Weights of a small transformer language model.
Size: 16 layers, width 64, 2 heads of 32, 0.871M parameters.
Each number is 200 + 30 x the weight over its row's rms, rounded and kept within 0 to 999. Layers, rows and columns count from 0. The size before them is the row's rms in percent of the matrix's.

# layer 9 attention value, 64x64, rms 0.145, rows 0-63, columns 32-63
115,284,213,209,205,176,144,212,184,240,208,192,193,182,199,211,148,191,270,215,208,223,211,189,227,146,191,214,194,185,239,224,148
128,168,185,202,176,170,165,175,251,154,167,210,181,247,222,224,210,203,238,190,195,213,192,185,245,256,221,212,215,190,207,204,183
110,176,207,175,224,152,166,189,244,196,201,146,230,231,188,184,175,168,239,188,169,194,226,206,229,199,247,184,183,178,160,238,205
103,170,112,228,177,191,204,142,192,222,190,156,226,169,207,171,193,219,213,194,206,224,192,237,178,173,166,210,168,142,209,187,221
135,180,222,156,162,159,207,172,226,238,196,196,221,239,220,173,180,180,194,251,234,186,221,155,137,232,204,226,215,164,191,177,147
106,221,235,205,224,235,228,166,179,191,230,183,188,196,195,268,203,231,170,204,237,255,176,234,217,259,200,183,209,209,220,249,177
089,198,187,164,166,170,216,192,265,273,184,198,251,239,244,165,178,183,204,268,174,210,195,158,209,187,197,205,227,226,168,221,176
094,141,203,192,183,262,192,165,143,190,186,219,146,187,177,210,224,165,135,186,261,192,165,205,185,206,192,213,200,170,204,176,224
118,259,217,204,210,174,217,211,248,204,172,219,186,219,235,131,192,211,217,136,205,169,222,317,198,199,225,211,184,212,181,192,225
106,240,217,224,184,199,234,190,242,206,165,172,168,210,151,160,250,180,203,228,207,204,204,205,226,171,206,249,251,192,208,266,194
120,199,211,192,259,175,273,206,204,207,180,198,190,155,192,239,195,211,202,168,218,240,262,228,174,247,203,182,199,183,194,238,151
122,171,158,194,254,230,149,184,201,220,216,160,192,217,183,169,175,215,231,170,223,206,222,219,186,180,229,189,164,149,205,196,202
138,192,244,220,238,194,168,191,153,204,199,202,184,279,274,181,202,186,216,189,167,233,219,226,162,214,209,194,216,227,287,191,215
126,236,203,209,203,125,231,179,167,217,194,220,220,229,194,199,161,198,194,179,163,198,239,173,189,203,161,203,206,253,188,148,185
106,208,218,205,209,192,250,225,161,216,178,167,256,190,154,165,232,262,186,175,193,177,245,250,218,242,156,183,153,214,147,208,230
115,219,188,118,204,192,147,181,156,207,230,187,205,143,224,187,182,182,232,225,190,250,174,193,176,183,205,178,162,141,221,250,205
100,159,186,218,240,234,162,191,209,216,205,134,234,193,201,195,168,195,228,217,164,147,187,181,170,228,252,165,183,182,147,203,226
110,199,257,191,185,236,189,221,221,221,219,242,201,299,118,240,221,172,219,220,188,197,221,225,185,203,184,173,218,191,199,224,197
139,212,188,194,154,203,186,223,188,197,172,169,193,207,190,197,154,170,210,169,168,206,177,193,135,194,221,172,213,188,210,234,241
096,157,227,246,200,265,202,205,187,150,139,199,166,180,234,162,155,159,239,166,156,225,211,191,235,198,218,227,242,240,219,176,215
125,258,189,214,240,152,234,203,211,239,194,197,239,171,207,188,252,183,208,236,172,209,196,193,204,278,258,169,216,227,178,190,206
094,203,238,220,193,208,233,210,184,190,152,262,200,103,146,200,223,182,206,195,196,212,206,234,203,206,272,169,159,237,203,149,233
115,202,239,168,198,196,241,226,232,197,210,238,274,216,196,161,234,154,225,227,166,229,136,226,184,168,171,203,246,181,246,250,180
114,247,165,190,183,186,206,193,154,155,229,226,192,203,199,239,170,209,140,205,159,219,188,203,241,218,202,217,169,191,248,163,193
102,206,150,193,175,220,199,191,186,210,201,146,149,193,177,287,196,182,206,115,171,228,210,204,201,180,225,243,172,217,218,221,212
110,155,160,245,191,204,200,211,229,205,207,214,204,194,187,204,168,220,206,229,211,230,244,150,186,270,168,159,167,229,203,209,149
112,182,230,164,235,250,225,228,204,208,225,193,236,229,223,195,245,228,181,197,189,233,146,209,220,190,227,175,182,162,200,261,214
112,192,208,186,195,190,191,221,211,174,189,241,169,212,172,220,210,222,214,184,160,119,162,251,189,172,230,158,187,222,176,148,229
118,244,196,208,199,242,182,261,214,212,202,171,252,198,149,180,250,173,192,192,149,194,178,181,188,220,135,142,192,143,181,249,209
093,197,188,203,230,215,167,169,227,170,179,257,212,249,175,196,168,168,208,218,176,146,181,179,212,178,195,182,193,234,192,192,193
110,240,149,237,247,219,226,237,194,179,249,172,189,229,154,261,223,186,176,192,220,161,196,191,225,258,193,223,223,186,227,172,194
129,221,155,186,210,182,202,218,253,160,197,231,212,190,227,243,200,230,179,232,253,228,157,200,200,197,192,209,181,192,226,250,119
080,235,272,215,186,168,197,257,179,246,236,158,200,174,171,178,154,218,131,234,221,205,195,223,204,243,132,198,171,201,211,171,216
090,185,194,228,158,240,189,235,191,190,167,205,201,185,228,173,193,164,185,191,165,210,229,220,191,232,219,206,227,215,192,220,206
092,227,198,197,193,195,209,191,202,208,152,213,234,197,161,222,149,179,216,188,216,206,195,179,204,196,273,182,243,158,199,149,245
094,227,199,194,162,202,164,187,200,138,245,214,185,198,175,226,204,170,232,153,215,228,187,166,216,206,208,201,252,232,179,186,175
085,213,177,189,167,165,191,165,183,217,239,183,182,154,242,197,229,203,204,184,177,228,229,248,155,180,170,223,219,229,133,180,173
078,154,210,171,203,232,222,188,248,137,237,198,298,205,238,223,149,183,220,154,219,239,201,198,188,175,190,147,217,157,218,203,197
083,199,223,141,211,229,223,224,229,207,227,210,205,235,167,202,191,201,150,198,162,220,243,226,166,141,198,197,176,195,264,182,204
089,217,188,168,159,203,172,151,190,224,205,167,193,247,185,148,239,262,207,189,170,189,133,203,156,157,214,242,191,189,204,200,196
073,192,161,200,166,193,147,191,229,234,208,192,205,236,254,222,211,182,235,217,264,184,224,173,191,189,165,146,207,261,247,201,186
089,240,184,166,128,186,137,189,200,169,200,177,176,238,212,204,181,178,180,226,179,225,235,226,246,184,278,220,194,211,243,222,214
089,238,172,241,219,212,212,145,227,173,214,181,214,217,213,129,231,250,189,216,230,230,211,214,173,271,182,167,206,211,178,203,197
076,227,214,256,238,215,220,194,220,169,172,213,222,207,180,197,158,186,213,219,175,226,136,176,191,209,224,241,190,187,142,213,200
084,233,220,208,217,171,202,170,187,224,210,171,201,211,193,223,230,221,226,222,143,226,160,221,130,181,147,207,188,218,232,192,113
090,193,152,204,221,198,194,192,207,192,268,241,181,210,192,201,194,190,208,178,256,197,215,253,217,210,157,200,257,189,180,242,215
086,216,220,193,198,198,210,213,224,191,169,258,176,146,174,201,232,202,231,239,158,213,191,135,216,193,206,258,189,172,225,196,208
079,206,248,248,160,199,169,191,247,210,180,175,221,237,149,216,184,235,184,273,205,158,202,269,203,221,222,154,204,184,199,236,201
072,180,192,247,145,190,175,217,178,188,239,157,216,230,216,156,235,226,224,282,203,210,204,224,254,184,189,238,152,253,206,153,187
088,227,201,255,215,202,162,170,217,165,210,218,173,266,253,189,179,210,211,171,244,119,178,196,211,216,195,190,192,204,218,199,193
083,224,205,155,176,158,213,243,212,177,173,189,216,199,214,248,220,256,214,199,231,165,227,244,167,171,167,236,236,143,220,207,190
086,192,198,235,191,161,226,201,234,219,232,219,214,238,205,217,186,212,209,203,191,203,233,198,182,200,211,223,200,228,221,188,232
077,219,207,213,168,199,242,180,200,207,182,213,192,177,204,213,192,159,295,217,188,252,212,197,142,203,207,203,186,236,152,255,188
070,195,182,205,155,240,191,189,218,193,123,219,214,183,225,163,189,223,176,174,179,235,191,222,203,212,222,146,187,209,180,161,202
079,201,197,165,165,175,214,204,216,188,200,190,271,237,228,206,221,121,172,182,168,204,234,198,177,197,180,229,241,199,209,185,165
093,223,156,169,201,224,189,150,180,168,150,211,214,262,182,193,165,163,207,202,180,233,197,194,250,239,168,149,216,185,201,231,174
087,236,200,163,246,239,196,152,264,197,235,215,219,208,233,198,178,202,187,231,174,237,221,232,230,155,236,162,188,212,218,201,216
079,174,234,224,232,214,183,228,106,210,150,270,226,197,234,224,181,186,222,200,252,187,198,171,201,205,182,185,182,207,204,197,205
095,212,185,126,158,208,194,208,192,238,186,184,141,200,203,199,194,253,208,231,172,175,237,203,208,229,186,212,192,187,183,186,204
080,225,237,198,184,245,183,233,214,192,157,256,205,260,219,280,158,169,171,226,187,209,228,151,187,223,203,224,254,208,180,244,243
083,200,199,188,195,212,201,176,247,224,217,223,182,216,203,208,306,210,239,181,182,198,184,247,188,215,261,177,140,196,216,240,161
077,240,189,220,185,220,185,142,234,240,199,183,196,190,238,192,244,155,182,214,170,167,175,224,265,237,198,237,216,218,241,188,161
079,188,206,177,203,196,235,200,237,191,198,189,200,168,182,180,189,151,165,233,164,205,170,231,214,244,154,185,173,201,232,218,196
098,221,209,182,243,189,200,160,129,210,177,259,202,180,206,231,199,177,221,133,184,202,171,143,242,158,188,208,217,154,153,179,196